Part of a small language model's weights: MLP 1536 GELU.
Each number is 128 + 32 x the weight over its row's rms, rounded and kept within 0 to 255. Layers, rows and columns count from 0. The size above them is the row's rms in percent of the matrix's.

# layer 2 MLP up, 1536x384, rms 0.0518, rows 117-169, columns 256-319
size [ 93 114  19 115  88 118 114 114 111  86  65 104 100 123 116 108  53 110  71  95  35 103  56  68  67 101 109 102 111 115  99 121 106 126  72 112 117  92 112  82  61 107  69 122 142  87  84 111  98 101  94 111 125]
[[153 148 135 156 155 154  76 156 104 122  91  52 169 110  98 157 151 136 115 119  92  75 163 189 137 161 112 138 146 118 118 108 137  78 139 118  93 138 182 122 121 142 154 159 132  71  64 121 139  60  42 132  89 101 105 126  96 101  98 152 117  86 147 161]
 [158 212 116 114 103 120  99 133 115 139 126 141  84 127 135 167  79 128 146 123 151 126 131 145 159 190 150 146 102 159  85 140 120 117  91 129  95 104 117 160  95 161  94 116 130  72 128 165 110 107 128  96 165 114 153 105 117 134 117  74  97 104 126 112]
 [152 154 168 150 148 100 130 144 188 140 132 106  96  79  91  98  74 100 103 165 136 114  37 130 164 116  96  78  83  77 169 165 157 144 178 160 126 169 168 134  96 150 176 129 111  95 168 163 147 107 101 108 115 155 147 114 130 125 115 128 142 182 100 166]
 [143 170 128 145  78 149 195 143  98 171  81 174 123 122 142  82 176 100 138 159 174 178 137 107 119 127 138 126 132 127  95 148 150  49 149 127 141 150 169 107 145 154 190 144 141 109 123 124 159 120 119 120 149 152  94 135 131  93 211 115 142  70 150 118]
 [ 89 152 121 196 140 151 129 159  94  96  92 115 164 121 147 104 168  67 112 141 136 111  95 145 155 194 129 102 153  85 140 121  88 107 130 108  48 117 110 125  83  96  73  99 120 137 156 183 133 175 154 200  83 125 178 107 161 114 129 179  85 183 123 149]
 [139 165 134 141 134 125  75 138 155 134  87 148 117  60 106 112 117  74 139 156 119 120  99 125 127 160 182 156 116 132 105 173 174 143 148 149  96 146 133 112 146 135  91 156 122 141 222 178 109 138 128 148 119 101 147 145  95 122  96 104  86 109  81 152]
 [133 124  95 121 111 189 119  82 118 160  78 195 135 142 108 105  84 131 103 165 111 168 164 153  99 154 144 158 106 126 125 135 132  89 134 184 170  99 100 107 151 142  92 156  83  94 170 102 141 100  70 144 123 114  61 105 110 109 129 150 102  97 144 135]
 [152 174 178 191 153 133  60  92 155 114 159 104  97  65 110 130 148 130  96 134 128 184 140 124 171 134 133 112 133 138 135 165 144 166  82 140  83 122 205 106 145 146 130 130 182  94 148 146 100 135 114 111 117 150 188  78 123 131 184 141 117 133  91 163]
 [130 147  87 153 113 116 148  65 110  73  95 156 104 103  89 158  65 137 120 145 154 164  85  96 125 173 165 111  81 155 140 147 166 134 141 119  95 122  93 134 139 137 176 154 164 155 174 146  68  83  98  97 183 106 102  82  57  94 134  65 157 129 128  98]
 [124 162  88 126 115 119 172 179 160 157  47 145 125  98 125  62 161 133 136 123 102 174 108 118 122 156 106 110 100 126  71 147  99  39 106 138 190 149 131  97  98 133 118 156 107 133 111 149  91 134 100 129  72  73 116 122 114 108 197  99  52 171 167 196]
 [ 78  67 111 117 121 183 158 152 194 132 143 128 125 103  86 174 186  83 107 166 154 154 127  92 160 119 119  94 132 155 111 109  64 171 143 143 133 139  90 190 106 105 138 195  78 139 156  82 119  95 106 159 168 112 125  83 186 104 102 106 138  88 133 162]
 [162 131  99 175 103 150 123  77 181 138 116 160 141 175 132 142 203 134 111  97 131 100 141 167  96 141 118  85 162 198  88  81 112 192 127 114 125 112 134 160 125 126 125 112  98 156 111 102 141 125  86  98 138 154 128 122 147  82  71  69 155  83  84 111]
 [159  85 144 114  93 116 146 110 105 147  72 173 111  80  99 111  77 134 145 148  87 151 103 150 109 132  32 121 126 136 152 124  98 136 148 121  92  95 118 189 158  92 174 120 145 137 158 187 100 142 189  91 184 149  35  83  88  97  76  51  79 111  96 124]
 [150 146 129 155 170 137 129 151 132 122 171 142 143  63  69 115 122  86 119 138 135  94 168 117  76 132 139  82 110 105  91  94 127 115 145 145 131 131 150 138 168  71 139 128 148 183 153  76 121  85  98 111  99 147  59  92 134 154 124 130 160 169 185 104]
 [217 160 157 101  84 144 155  80 125 163  98 152 142 130 146  89 119 138 134 200 155  43 109  74  81 129  96 147 107 135 187  84 109  86 129 120 133 137  94 146 100 140 135 150 100  92 151 103  76 157 127 170 129 149 200 142 136 111 121 123  93 108 101  62]
 [210 178 124 178 158 119  86 108 109 130  87  82 114 159  52  67 111  86 117 119 137 131 105 141 156 103 123 127 160 117 134 147 146 177 151 217 122  90 120 132 146 100 124 146  84  78  79 189  95 183 151 117 177 141 131 109 130  98 140  98 127 155  56 184]
 [165 162 181 129 108 180 101 136 120 190 158 168 127 126 114 125 143 126 175 128 142 129 152  83 117 158  80  90 143 127  50 108  67 153 149 144 126 150 141 100 174 165 141 118 101  94 220 223 104 113 150  90 156 137 141 128 129 186  99 124  91  88 117 167]
 [159  99 158 172  55 158 116 144 154  89 129 136  88  87 121 177 112  75 122 138 127 149 120 162 159 138 105 125 142  97 101 138 134 127 178 164 152 153 175 152 126 132 102 116 121  93 164 142 114 122 113 102 140 115 151 202 111 109  97 162 152  87 124  79]
 [149 123 134 163 143  98 147  88 136 167 111 153 111 108 128 199 174 155 173  82 146 151 106  87  95  58 196 145 125 132 116 111 150 144 158 162 119 193 109  99 130 135  92 109 128 134 137 134 129 124 106 110 115  71 151 188  88 146 175 120 110 134 132 123]
 [150 109 130 140 111 184 151 136 162 135 146 139 144 159  94 123 142  65 166 117 100 148 111 159  73 141  79 134  88 133 142 106 133 126 171 107 138 123 145 188 217  95 171 173 112 102 215 134 117 128  57  55 196  60 124 153 159 125 143 108 109 115 135 148]
 [203 104 155 108  91 109 112 108 109 107 114 137  84 133 193 121 134 127 157 132 144 145 139 149 185 127 124 126  83  90 161  84  81 120 154 168 172 105  68 134 203 135  97 126  59  97 163 139 146 114 148  82  90 120 101 124  36  98 107 107  98 137  90 134]
 [ 99 243 122  92 113 136 124 117 157  86 140  97 162 193 216 133 129 103 207 131  98  84 104 102 128 125 118 118  98 152 176 128  94 104  96 156 193 129 129 121 130 128 138 166 184  97  95 110 117 103 103  71 155 102 112 135 125 115 118 138 128 112 132 133]
 [114  35 129  93 192 123  68 100  96 159  73 143 101 130 139 130 150 158 141 130 141 153 114 121 111 128 137 155  86 143 164 152  31 129 144 184 170 141 118 163 168 123 145 129  65  93 165 119 115 122 126 131 106 122 135 117 128  80 140 136  44 211  99  79]
 [125 177 121  82 138 110 142 121 119 112 122 176  66 109 202 146  99 159 158 141 177 135  58  85 166 175 149  94 135 139 184 142  63 132 159 168 161 147 109 143  98 114 143 156  77 159 126 132 153 108 197 151 106 123 135 144 129 124  87 116 131 115  62 160]
 [111  70 128 147 148 131 183 113 117 216 135  88 119 146 152 124 125 173 133 174 124 104 169  97 120 168 125 136 126 121 101 123 162 129 117 138 145 100 133 165 116 136 141 108 160 188 112 154 119 172 118 122 114 128 163 183  68  98 165 110 115 142 138 173]
 [140 146 131 156 143 147 140 102 145 121 121 134 173  32 168 105 142 139  58 173 138 187  86  98 153 152 128 121  88 116  90 159 133 134 121 171 179 196 147 150 137 101 187 119 142 166 196 195 105  90  89 154  95 155 160 117 182  88 121 102 103  95 165 114]
 [152 136 125 168 105  57 139 136 108 132  76 133  73 152 149 108  88 150 124 148 125  97 124 126 109 194  88  97  98 163 166  97 142 146 203 125 140 159 154  99 151 104 119 169 161  81 148 130 117  87 120  86 163 160 172 178 112 110 131 160 114 132 131 141]
 [165 148 143 146 141 131 140 165  83 108  93  82 136 110 100 151  92  74 114 160 147 153 129 147  60 120 126 124 140 144 151 157 119  88 123 187  62  61 130 154  98 124 122 158 100 138 138 124 156 158  52 100  83 172 119 144 121 116 139 126 120 135 161 116]
 [123 177 119 144  96 204  86  97 126 124 105 139 101 205  75 133 149  72 130 199 138 161 146 113 133 125 136  87 117  94 153 146 141 121  94 135 114 137  50 138 151 135  90 115 145 150 201 196  98 152 139 174 156 179 203 118 166  84  70  97 164 109 105 121]
 [129  50 149 131 114 168 137 118 102 155 152  85 165 180 103 185 103 112 109  93 162 175 159  47 120 130 136 163  91 109 115 138 120 134  74 149 192 153 150  98 166 191 142  67 121 118 144 156 168 133 157  93 175  24 151  91 119 174 136  96 148 105 114 115]
 [162  62 162 138 183 121  99 192 184 161  89 115 124 110 145 169 126  78 138 134 107 159  68  92  98 131  80  91 125 100 105 139  88 120 156 146 126 202  76 116  84 115 144 130 150 162 117 163 173 159 154  92 114 113 137 121 133  96  88 130  92  90  89 223]
 [114 139 135 124 173 151 146 103  85 103 125 106 142  78 113 138 111 136  64 144  97 191 134 159 139  99 146 164  71 142 125 174  92 109  98 166 163 127 146 111  82 104 175 102 162 151 141 148 125 100 119 141 136  68 119 147 125 183  54 113 132 149 167 105]
 [145 157 101  91 137 141 133 154 217 117  59 126 183 139 115 217 152 117 114 144  87 159  82 142 180 118 146 145 150 137 102  87 151 173 179 104 164 130 116 115 126 157 130 137  96 124 136 150 156 118 164 112 147 110 131 151  85 114 116 112 156  96 160 153]
 [124 149 157  83 178 113  86 160 108 156 173 109 134 106  94 177 110 109  99 138 141 135 115  89 109  94  94 124 155 130  98 104 176  47 111  96  98  67 184 157 115 119 119 137  63 105 111 103 160  95 141 134 177  96 184 172  96 171 118 166 157 143 123 173]
 [166 142  84 120  92 144  71  92 116 185 152 100 105 146 163 111 182 106 156 122 105 142 116 151 145 231  68 125 122 150  58  54 146 134 129 117  89 134  91 170 109  83 134 144  53  46 114  86 117 167 155 220 105 130 162 118 158  97 143 120 113 144 132 155]
 [154  73 157 126 131 112 140 195 103 114 106  95 110  91 138  99 109 108 102 150 130 168 167 177 137 103 129  87 123 120 154 131 174  85  67 153 154  84 137 131 190 125  51 152 148  99 109 124 118 113 109 123  75 111 128  86 129 143 125 116 163 135 180  35]
 [114 144 134 155  81  80 120 153 151 151  93 124 166 125  99 129 120 153 128 138 121 197 103 167 132 134 121 124 136 110 121 109 137 126 123 132  91 116  96 156  93  92 144 146 117 127 156  98 105 138 176 101 176  91  91 137  99 122 132 165 121 118  98 167]
 [ 87 129 112 121 178 136 157 137 130  88 125 125 140 107 125 142 123 118 198 128 109 133 138 114 166 130  65 128 118 161 131  98  97  93  74 132  86  78  75 116 100 128 129 153 176  97 124 122 131 173 176 103 129 162 132  95 163 145  61 100 151 129  79 144]
 [139 133  98 165 143 145  83 110 142 101 182 170 126  79 102  72  99 122  98 127 148 164 168 162 135 118 140 133 133 114 159  87 120  61 132 168 146 105 178 117 114 115 140 130 138  61 120 160 104 104 126 115 182 100 150 163 135 151  99  79 146 123 147 118]
 [148  93 156 147 131 116 109 137  84 124 112 156 149  88 107 135 151  81 129 169 100 145 115  92 172 205 100  73 103 133 118 110 156 155  82 162 131  67 111 168 153 133 137 138  85 111 103 138 107  80  88 119 155 162 131 173 135 142 151 128 144 190 115 150]
 [119 129  96 107 185 129 130  94 126 117 119 114 142 118  94 153  97 126 156 115 145 200 147  87 122 143 146 140 148 110 150  73  46 139 142 152 136 125  38 112 128  97 106 140  93 143 134 171 112 118 118 163 103 108 137 184 140 150 186 145 107 115 111 142]
 [114 166 120 187 161 157 150 109 122 123 130 182 146 122  53 146  85 158  62 130  80 118 102 123  85 170 130 146 172 120 180 110 137 140 115 106 138 115 117 169 148 209 131 109 155 121 164  91 123 123 131 101 132  77 146 107 107 107 122 121 128 170 202 116]
 [125 131 115 106 138 139 100 149 138 128  30 121 125 174 114 142 202 165 133 109  96 151  96  77 159 112 180  93 128 146  95  91 134 190  81  97 107  36 160 151 174 108 119  89 166 150 162 118 162 143 138 151 142  88  92 124 132 107 129 133 118 174 134 220]
 [171  82 133 134 128  68 130 158  90  84 138  84  98 196 170 174  87 177  96 129 119 107 128 180 125 176 146 150 131 111 180 135 115 164 120 119 124  58 165 112 149 128 141 114  90  73 106 143 147 137 117 148 122  92 135 139 138 125  98  58 116  99 180 221]
 [151 167 165 121 123 144 123 109 148 121  95  99  98  99  86  99 118 128 106 158 101 126 134 138 181 141 147 167 105 107 127 137 138  91 132 187 127  88 160 109 197  67 130 112 109  73 143 151  98 152 185  91 110 110 114 134 109 135 109 167 159 146 144 110]
 [147 109 103 102 154 125 103 108 137 152 130 109 113 107 104  89 146  54  80 116 109 138 127 128 126 189  90 158 139 152 147 136 150  99 130 127  99 136 146 133  84 162 177 168 122 141  94 111 148 164 138 107 153 134 117 120 127 134 125 125  74 138  92 126]
 [ 95 124  94  62 112 121  59 135 123 137 160 143 114 117 135 154 118 123  85 107  96 182  75 122  60  71 137 173  92 156 133 127  96 100 107  68 101 139 109 141 157 132 104  52 135 102 179 132 192  63  95 143 134  76  90 150  55 117  97 168 104 133 102 173]
 [173 134 100  95 101 135 175 126 156 122 125 137 127 153 134  87 187 172  54 133 148 153 143  80  87 197  76 162 104 141 161 123 102 118 126 235 170 113  62 121  97 138 134 200 149 133 142 153 150  86 173 104  93 134 160  93  84 165  83 137 214 140 152 206]
 [187 184  96  96 142 148 122 117 117 122 111 154 178 138 174  58 101 128 150 119 147 130 141  85 166 148 118  76 129 173 148 123 119  60 153 108 142 131 124 153 104 100 131 105 134 120 107  81 105 102  60 108  78 113  49 153 130 131 114 144  76 161 158  58]
 [121  88 143 137  60  88 117 148 127 165 174 151 120 116  83 121 120 105 164 138  94 206  73 135 108 186  95 104 106 139  77 173  98 159 120 109  91  96 101 111  91 122  79 128 153 160 103 145 172 124 145  70 176 133 123 160 185 150 105 110 111 159 137 172]
 [164 146 165 150  88 116 159  78  91 106 108 126 175  90 158 139 159 140 120 106 160 150 123 102 154 131 114 109 144  89  96 128 146  99 191 143 106  94  98 154 176 119 126 127 142 105 125 128 168 107 130  83 169  96 109 118 167 121 139 146  68 160 154  89]
 [ 94 102 184  74 140 150 121 176 139 104 142 150 141 157 119 120 109 135 188 137  85 108 144 167 106 134 123 184 230 151 147 155 136 132 199 168  82 142 162 102 142 120 175 156 129 156 229 157 143 110  98 141 123 158 124 174  80 124 136  92 132 122 141 111]
 [152 158 170  86 119 196 159 156 175  91 157  98 121 150 166 133 138  94 138 132 142 145 141 201 120 136 133 143 113 168  68 185  91 130 157 101 147 104  89 149 143 136  56 108 106 106 114 142 110 150 125 123  82 169 147 106 125 151 105 125  89  68 102 102]]
# layer 2 MLP down (transposed), 1536x384, rms 0.0253, rows 117-168, columns 256-319
size [ 91 117  26 115  84 109 115 114 110  83  63 101  97 136 115 113  48 108  67 101  35  98  54  70  67  97 104  98 107 118  98 125 105 125  73 118 114  89 109  77  59 104  68 109 149  90  81 111  94 107  91 111]
[[178 136 199 188  93 134 120 116 125 128 186 117 133 137 140 162 166 150 131 113  76 109 177  79 128 114 155 154 111 129 120  97 110 144 132 112 127 139 167 148 119 104 150 116 124 149 152 126 124  74 134 149 118 109 151 145 155 138 174 193 175 171 128  66]
 [ 99  50  79 147 107 140 138 170 119 145 105 193 138  80 107 139 175 112 151 146  74 150 109 131 157 107 165 112 144 141 158 215  99 155 171 108 123 108 117  86  60 168 138 118 214 134 178 157 128 106 100 145 107 135 172 105 120 160 128  98 142 161  71 148]
 [108 175  99 136 140 168 193 132  94 119 162 156 110 160 146 115 128 101  96  93  92 151 172 110 130 154 141 161 132 141  69 126 140 108 167 154 140 120  78 146  98  91  90 124 100 116 115 179 153 129 157 131 170 151 181 161 181 181  60  75 117 124 143 225]
 [122 122 132 123 121 108 104 160 161 132 199 147 100 158 122  94 119 163 102  39  88 164 122  90 120 152  98 124 110 131 135 111  96 135  93  90 148  61 127 152  94  77  83  88 135 147  97 116 116 139  95 152 120  96 166 148 168 117  40 114 148 160  60 143]
 [148  84 131  91 126 219 141 146 120 189 131 144 103 123 117 113 123  90 142 100 110  70 200 133 140  88 157 114 108 109 119 116 133 206 151 188 171 140 129 134 199 151  69 112 120  99 139  39  89 117 173 136 116 101 116  81 101  90 165 100 145 119 166 110]
 [176  99 213 138 163 120 123 133 164 152 126 130 137 184 110 112 121  80 139 142 106 117 127 139  91  93 112 102 120 115 119  92 120 147 142 117 104 146  82 195 136 111 134  98  81 165  65  99 136 143  73 147 161  66  92 115 183 110  83 170 132 210 114 136]
 [120 138 198  81  95 156  96 118  96 124 155 210 122 126 107  88 141 134 145  83 111 121  90 138 163 155 151 135 138 136  67 121 133 128 113 125  48 109 153  78 145 139 125 152 185  73  54 113  91 118 123 121 131 130 175 137 212 125  95 127 150 182  85 150]
 [118 195 156 153 130  95 123 141 104 171  64 103 150 164  77 116 135  93 182 105 100 108 157  63 151  98 120  90 139 117 128 153 101 152 155 142 106  98 136 162 108 130 126 122 109 135 102 141  56 108 133 113 121 158 131 132 124  63 186  98  58 109 170 217]
 [150 182 182 160 106 152 150 127 141 117 175  98 161 154 152 152  98 119  76 103 116 139  88 148 126 132 139 158 132 157 120 125 115 221 134 147 114  81 168 119  98 114 138  71 188 129  51 144  79  92 205  90 123 157 124  72 160 142 110 171  85 166 146 166]
 [132  97 204  68 127 159  92 142 148 136 179 141  62 141 151 108 125  99 116 216 187 144 117  71 167 115 126 117 112 103 153 145 111 134 173 138 101 110 154 174 157 126 142 167 137 131 124 113 188 165  60 135  88 178 135 157 109 134  86 134 137 109  99 134]
 [157 142 106 172 128 115  99 132  81  85 148 164  45 158  61  96 110 121 105 110  79 168  96 129 125 105  99 149 119 156  99 122 112 121 175 143 132 131 120 141 167 113 162 161 150 107 145 138 133 125 133 121 119 133 154 149 154 146 119 125  93 153 121 185]
 [112 168 166 121 151  66 162 144 116 149 109  65 153 121 123 144 149 188 125 170 162 152 113 161 106 113 145 213 104  82 150 151 123  87 141 137  67 179 129 132 127 165 131 159 151 122 132 137 128 162 172 130 114 188 113 118  85 179 198 180 121 134 132 130]
 [148 120 154  89 118 159 168  93 141  95 124  99 114 108 121 148 138 138 113 112  63 127 150 123 118 150 133 193 129 140  88 137 180  93 131 123 156 108 129  76 146  93 111 132 138 120 123 128 170 127 115 139  86 113  54  99 183 131 128 138 145 132 122 100]
 [155 120 204  98 168 147 124 114 136 170 158 165 193  91  82 160 136  66  98 144 107  65 129  70  96  97 202 119 116 124  52 132 124 168 137 105 138 167 142 112 102 190  87 114 139 181 124  74  58 137 127 147 127 126 197 129 149 130 167 127 177 111 150 150]
 [ 70 156 140 130 124 129 108 141  94 130 156 142 167 130 123 108 148 148  65 118 112 184 143 136 187  98 189 153 167  99 164 141 146 134 164 120 130 155 133  93 172 105 123 126 152 115  75 115 167 134 153 137  94 148  43 173 140  90 114 139  97 145  98 125]
 [149 158  76 156 126 147 181  58 166 117 136 131 149 180 150 150 196 135 176  85 118 120 173 159 115  73 157 215 186 169 109 107 138 127 101  76 146 141 155  83 167 172 134  74 125 117  65 153  80 150 152 100 135  59 136  96  97 135 120 115 140 117 100  98]
 [ 65  94 117 117 157  92 127  88 157  99 105  82 119 137 146  91 138 127  70 102 105 128  97 163 146  89 158 177 100 112 188 139 165 111 129  75 114 119 109 183  64  80 119 134 174 132  30  74 163 172 118 154 122 106 112 125 132 102 141 112 164 160 142 131]
 [153  97  92 139 155 154 143 107 106 140 109  75 191 146 142 129 160 130 151 129 121 148 169  86  77 140 159 170 140 131 121 176 168 122 113 210  65 109  93 123 139 107  90 175 136 139  95 115 188 103 150  63 123 182 118 127 160 142  82 144 138 137  76 152]
 [119 154 112 120 159 157 147 178 104 134 192 150 169 132 110  95 141 113 110 138 129 120 166 205 165 153 102  92 122 130 181 136 100 114 115 117 167  69 144 153 109  97 158 163 159 101 127 119 148 123 111 130 103 160 119 128 141 131 115 138 119 103 125 127]
 [123 153 137 141 145 174 154 142 151 146 221 155 138 115 146 176 132 105 127 101  94 141  92 174 111  96  76 129 112 100 184 110 145  59 139 131  96 133 133 150 168  98 166 180  90 101 137 136 173 170 153 105  99 169 157 139 167 132  60 132 171 114 105 126]
 [ 72 136  96 160 188 158 134 122 156 132 125 112 148  94  67 171 123 125 104 111  74 161 136 119 109 167 137 121 174 159  99 147 138 172 122  98  74 147 157 173  83  92 133 115 181 177  95 132 139 128 141 160 151 116 184 166 196 183 126 144 171 141 152 136]
 [183 150 208 169 100 116  98 122 167  86 158 114  83 100 147 129 178 136 154 141  94 117 132 143 135 219 143 125 119 127 171 139 121 151 132  79 163 230 201  94 155 113 158 132 108  99 128 108 112 141  85  87 107 122 121 147 156 104 117 148 114  76 145 110]
 [116 224 162 178  47 128 122 147 105 108 151 120 102 142 120  78  99  95  76  90 125 124 122 139 161 115  89  98 153 124 130 107 186 147 158 152 107  80 129  94 102 105  91 142 208 118  88 104 109 191 164 123 131 164  90 143 165 154 112 131 197  83 156 138]
 [149  72 192 163  88 148  63 109 176 104 112 113 127 158 130 125  84 101  66 128  91 146 143 138  99  86 138 103 119 175 145 129 141 105 189 116 100 139 126 102 161 110 136 118 101 120 123 120 103  73 140 124 197 207  88 185 119 124 112  99 141 169 118 149]
 [ 93 179 180 182  76 126  99 144 107  46  66 126 118 117  86 135 108  80 122 165 116 139  55 113 119 137 138 158 143 171 174 145 129 119 139 125  91 148 121  75  94 136 121  85 153 120 156 147 141 107 162 145 161 119  88 115 118 125 157 147 145 114 152 167]
 [ 87 193 143 153  90 124 130 154 132  93  91 137 115  74 133 152 117 153  67 126 148  74 165 124 129 140 105  89 115 133 156 146 149 110 156 109  81 133 136 165 147 121 116 115 164 108 177  81 126 137 110 122 126 181 133 134 158 136  97 125 123 131 128  77]
 [131  97 124 113 129 138  68 111 148 143  89 137 165 169 166  92 171 160 153 114 101 130 168 151 176 139 128  93  99  98 136 105  88 114  79  78  96 129 120 171 123 124 131 143  89 131 108 137 143 113 137 176  62 114  89  95 104 145 114 158 118 133 152 142]
 [169 130 135 175  46 168 131 134 114 157 100 152  98 182 166  77 126 115 112 144  81  68 124 105  91 121  77 102  72 199 142 150 122 179 105 105 159 131  86 123  76 120 104 159 126 145 119 139 156  89 142 157 133 100 145  92 183 121 172 136 110 144 156 184]
 [176  72 130 108 193 143 114 234 102 117 118 185 104 137 165  78  79  88 100  94 140 124 117  31  90 128  74  59 102 121 143 150  98 129 125  57 187  66  96  86 150 131 157 122 165 130 118 129 121 123  85 109  82 151 152 148  77 183 157 155 103 161 134 159]
 [129 134 102 133 121 108 144 178 124 144 115 215 113 113 129 147 149  90 119 175 114 114 122 163  98  91 113 107 168 179 110 120 142 153 207 120 141 142 134 150  50 104 141 103 135 128 109  63 132 133 122 138 105 200 139 191 127  80 134 179  98 105 175  28]
 [ 89 116 122  97 161  78 149 131 143 150  95  50 130 123  85 124 104 158 150 124 104 131 155 145 136 103 157 146 140 103 152 106 157 128 138 130  84 170 159  56 101  99 119 166 119 125 148  39 149  78 112 181 121 136 153 154  77 101 130 107 122 124 124 168]
 [152 110 138 160 105 127 144 162 125 156 132 131 148 130 122 158  76 118 126 118 150 128 134 142 200 167 194 104 124 146  89  96  77 162 119  99 134 101 195 177  95 154 191 129 119 175 101  91 129 191  92 164 119 125 146 128 110 121 146 121 125 103 155 118]
 [172 153 120 162  69 167 145 137  99 100 162 107 155 101  90 170 132 145 120 121 163  99 181 115 146 161  94 105  93 133 147 129 111  64 127 170 166 175 120 148  72 120 113 123 118 155 157 153  97 114 144 109 113 135  98 112 166 106 153 154 148 162  97 101]
 [ 83 142 159 124 175 110 135 144 132 216  63 145 111 130 114 118 101 117 146 138 113  48 128 121 174 120 130 126 143 120 148 176  93 124  70 136 145  71 134 110 157 175 177 102  97 107 122  67 103 121 151 116  69 164 106  94 105 134 184 110 126  86 172 160]
 [131  96 145 125 138 148 137  89  96 136  97 187 107  88 103 105 127 133 127 100 163  94 138  69  92  78 185 117 117  76 120 136 161 116 134 114 135 103 146  57 144 114  93  76 188 190 205 119  84  61 103 158 103 124 111 112 170 136 116 150 141 187 118 104]
 [127  98  75  35  84 139 158 171 146 139 167 138  96 124 209 200 177  90 157 130 119 152 100 140  46 102 106 173  75 103 174 162 131  95  83 110 120 160 107 145  88 151  94 157 118  16 163 158 114 186 135  98 112  87 126 117 152 122 125 129 116  89 131 167]
 [115 110 134  84 136 116 169 125 154 116  72  75 134  66 176  78 162 173 169 105  67 127 172  72 163  95 125 102  73 136  89 137 128 132 129 141 129 165  89  85 191 145 117 106 127 165  94 187 155 144 142  88 148 160 112 127 125 128 138 131 109 102  96  68]
 [104 157 156 124 115 109 119 148  70  73 143  95 136 175 139 154 138  73  99 202 114 106 168 139 165 126 207 125 100 158 123  97 132 121 197 135 138 182 127 183 169 154 110 133 119 178 177 151 130  99 137 141 137 179 121 105 129  80 165 174 113  83 108 138]
 [132  89 184 101 113 118 160 137 148 146 157 116  89 148 166 128 167 174 146 143 110 131  89 100  74 109 107  96 116 102 133 123 107 157 160  24 154 139 132 144 141 196 135 131 123 159 126  76 185 187  81  74  84 138 113  74  71 159 192 187 143 124 122 161]
 [ 64 135 105 106 120 161 183  88 180 168 134 113 101 175 160 183 113 137 143 111 139 120 131 175  98  83 172 107 101 134  93  98  99  62 184 129 101 238 140 140 115 179 122 123  76 127 126 129 148 177 102 101 124  80 121 106 168  94 137 109 130 129  93  82]
 [136  99 152 143 120 140 115 123  95 126 108 159 155  97 136 114 142 121 124 200 112  71 115 158 109  81  95 107 108 187 113 173 151  98 122 117 105  70 182 182 138 154 148 124 157 133 119  93 172 144 148 194 131 124 189  89 122 119  74 120 121 142  87 139]
 [164 168 121 139 128 112  87 128 138 110  79  79  80 175 151 137 196 112 128 131 165 135 122  80  79  41 139 148 132 118 117 134 118 117 111 114 117 189 150 133 176 129  91 104  96 112 188 117 172  98 117 165 124 112 111 172 125 180 113 232 104 126 124 204]
 [125 122 105 128  84 127 112 100 100 121 216 195 127  88 173  65  47 108 122 146  98 118 161 180  75 138 114 118 167 141  94 213 115  86 160 133 141 218  90 108  73 153 112 142  48 163 111 109 135 123 109 107 164 142 138 127 165 119 129 124 198 134 105  96]
 [122 161 164 120 105 150 109 126 149 125 131 112 139 137 107 108 137  65 152  81 166 161 151  88 113 108 111 117 132 153 167  95 157 135 135 121 150 187  84 141 105 154 132 129 197 163 138  69 112 126 152 181 172 141 153 114 162 125 105 211 132 123 147  42]
 [ 45 162 134 107 120 134 123 107 162 157 111  97 141 119 168 131  90 112 119 129  86 185  66 181 210 153 201 138 130 100 118 131 174 118 138 170  67 107 136 124 168 104 129 172  95 149  88 140 104 145 195 110  89  96 139  82 174 122 153 141 101 115 126 151]
 [161 105  65 170  85 139 154 168 136  75  93 161 174 134 154  99  81  95  55 135 119 102 182 145 101 150 171 174 126 171 170 100 135 128 108 136 140 102 119 145 176 107 143 124 206 129 125 118 145 118 113 106 130 134  71 162  83 144  68 110 114 153 133 175]
 [125  78  99 151  67 142 136  84 142  88 126  90 142 157 137 126 133 139  72 209 163 102 120  79 134 153  93 143 155 143 107  80 144 110 142 140 148  74 154 173 115  88 125 149 146  68 142 121 167 155 164 124 129 108 178 127 100 172 159 106 123 111 156  91]
 [121 135 201  92 108  96 140 102  99  92 183  54 162 176 139 116 139  89 193  88 123 112 129  97 136 114 180 102 105 108  84 109 177 183 136  51 120 105 131 126 140 151 143 137 135 117  53 118 124  82 138 151 126 128 118  96  75 163 131 128 106 137 125 183]
 [ 46 109 162 126 118 126 116  86 155 128 107 111 114 145 100 192 188 131 116 117 146 145 100 155 126 138 175 164 105 134 109 132  81 161 135 182 135 109 149 123 141  99 104 210 103 141 104 203 124 147 160 154 139 184 143  68 104 117 143 108 131 142 151 140]
 [122  93 141  66 116 143  93 133 102 120 144 174 129 162 172  94 117 139 177 139  97  62 204 148  90 138 131 156 147 146 109 100 110 130 123 117 148 100  85 105 160 108 167 116 190 120 101  71 174 157 123 135 163  94 108 157 169 120  97 157 119 109  51  95]
 [101 119 120 178 128  99  96 140 169 182 120 110 137 115 128 110 145 142 162 166 117 125 147 114  90 114 155 147  94 141 172 113 136  68  99 142  82 186 104  80  68 140 146 140  73 169 116 100 119 158 174 152  95 133 153 136  85 200 145 106 173 128 123 214]
 [105 118 118 141 153 145 187 110 105 123  82 133  82 125 109 104 133 119 138 160 119  61 176 126 135 115  83 122 125  68  98 140  95 173 174 112 130  43 128 123 129 167 132 111 166 134 127 131  83 184 151 137 101 169 139 150 129 132  74 131 174 117 119 181]]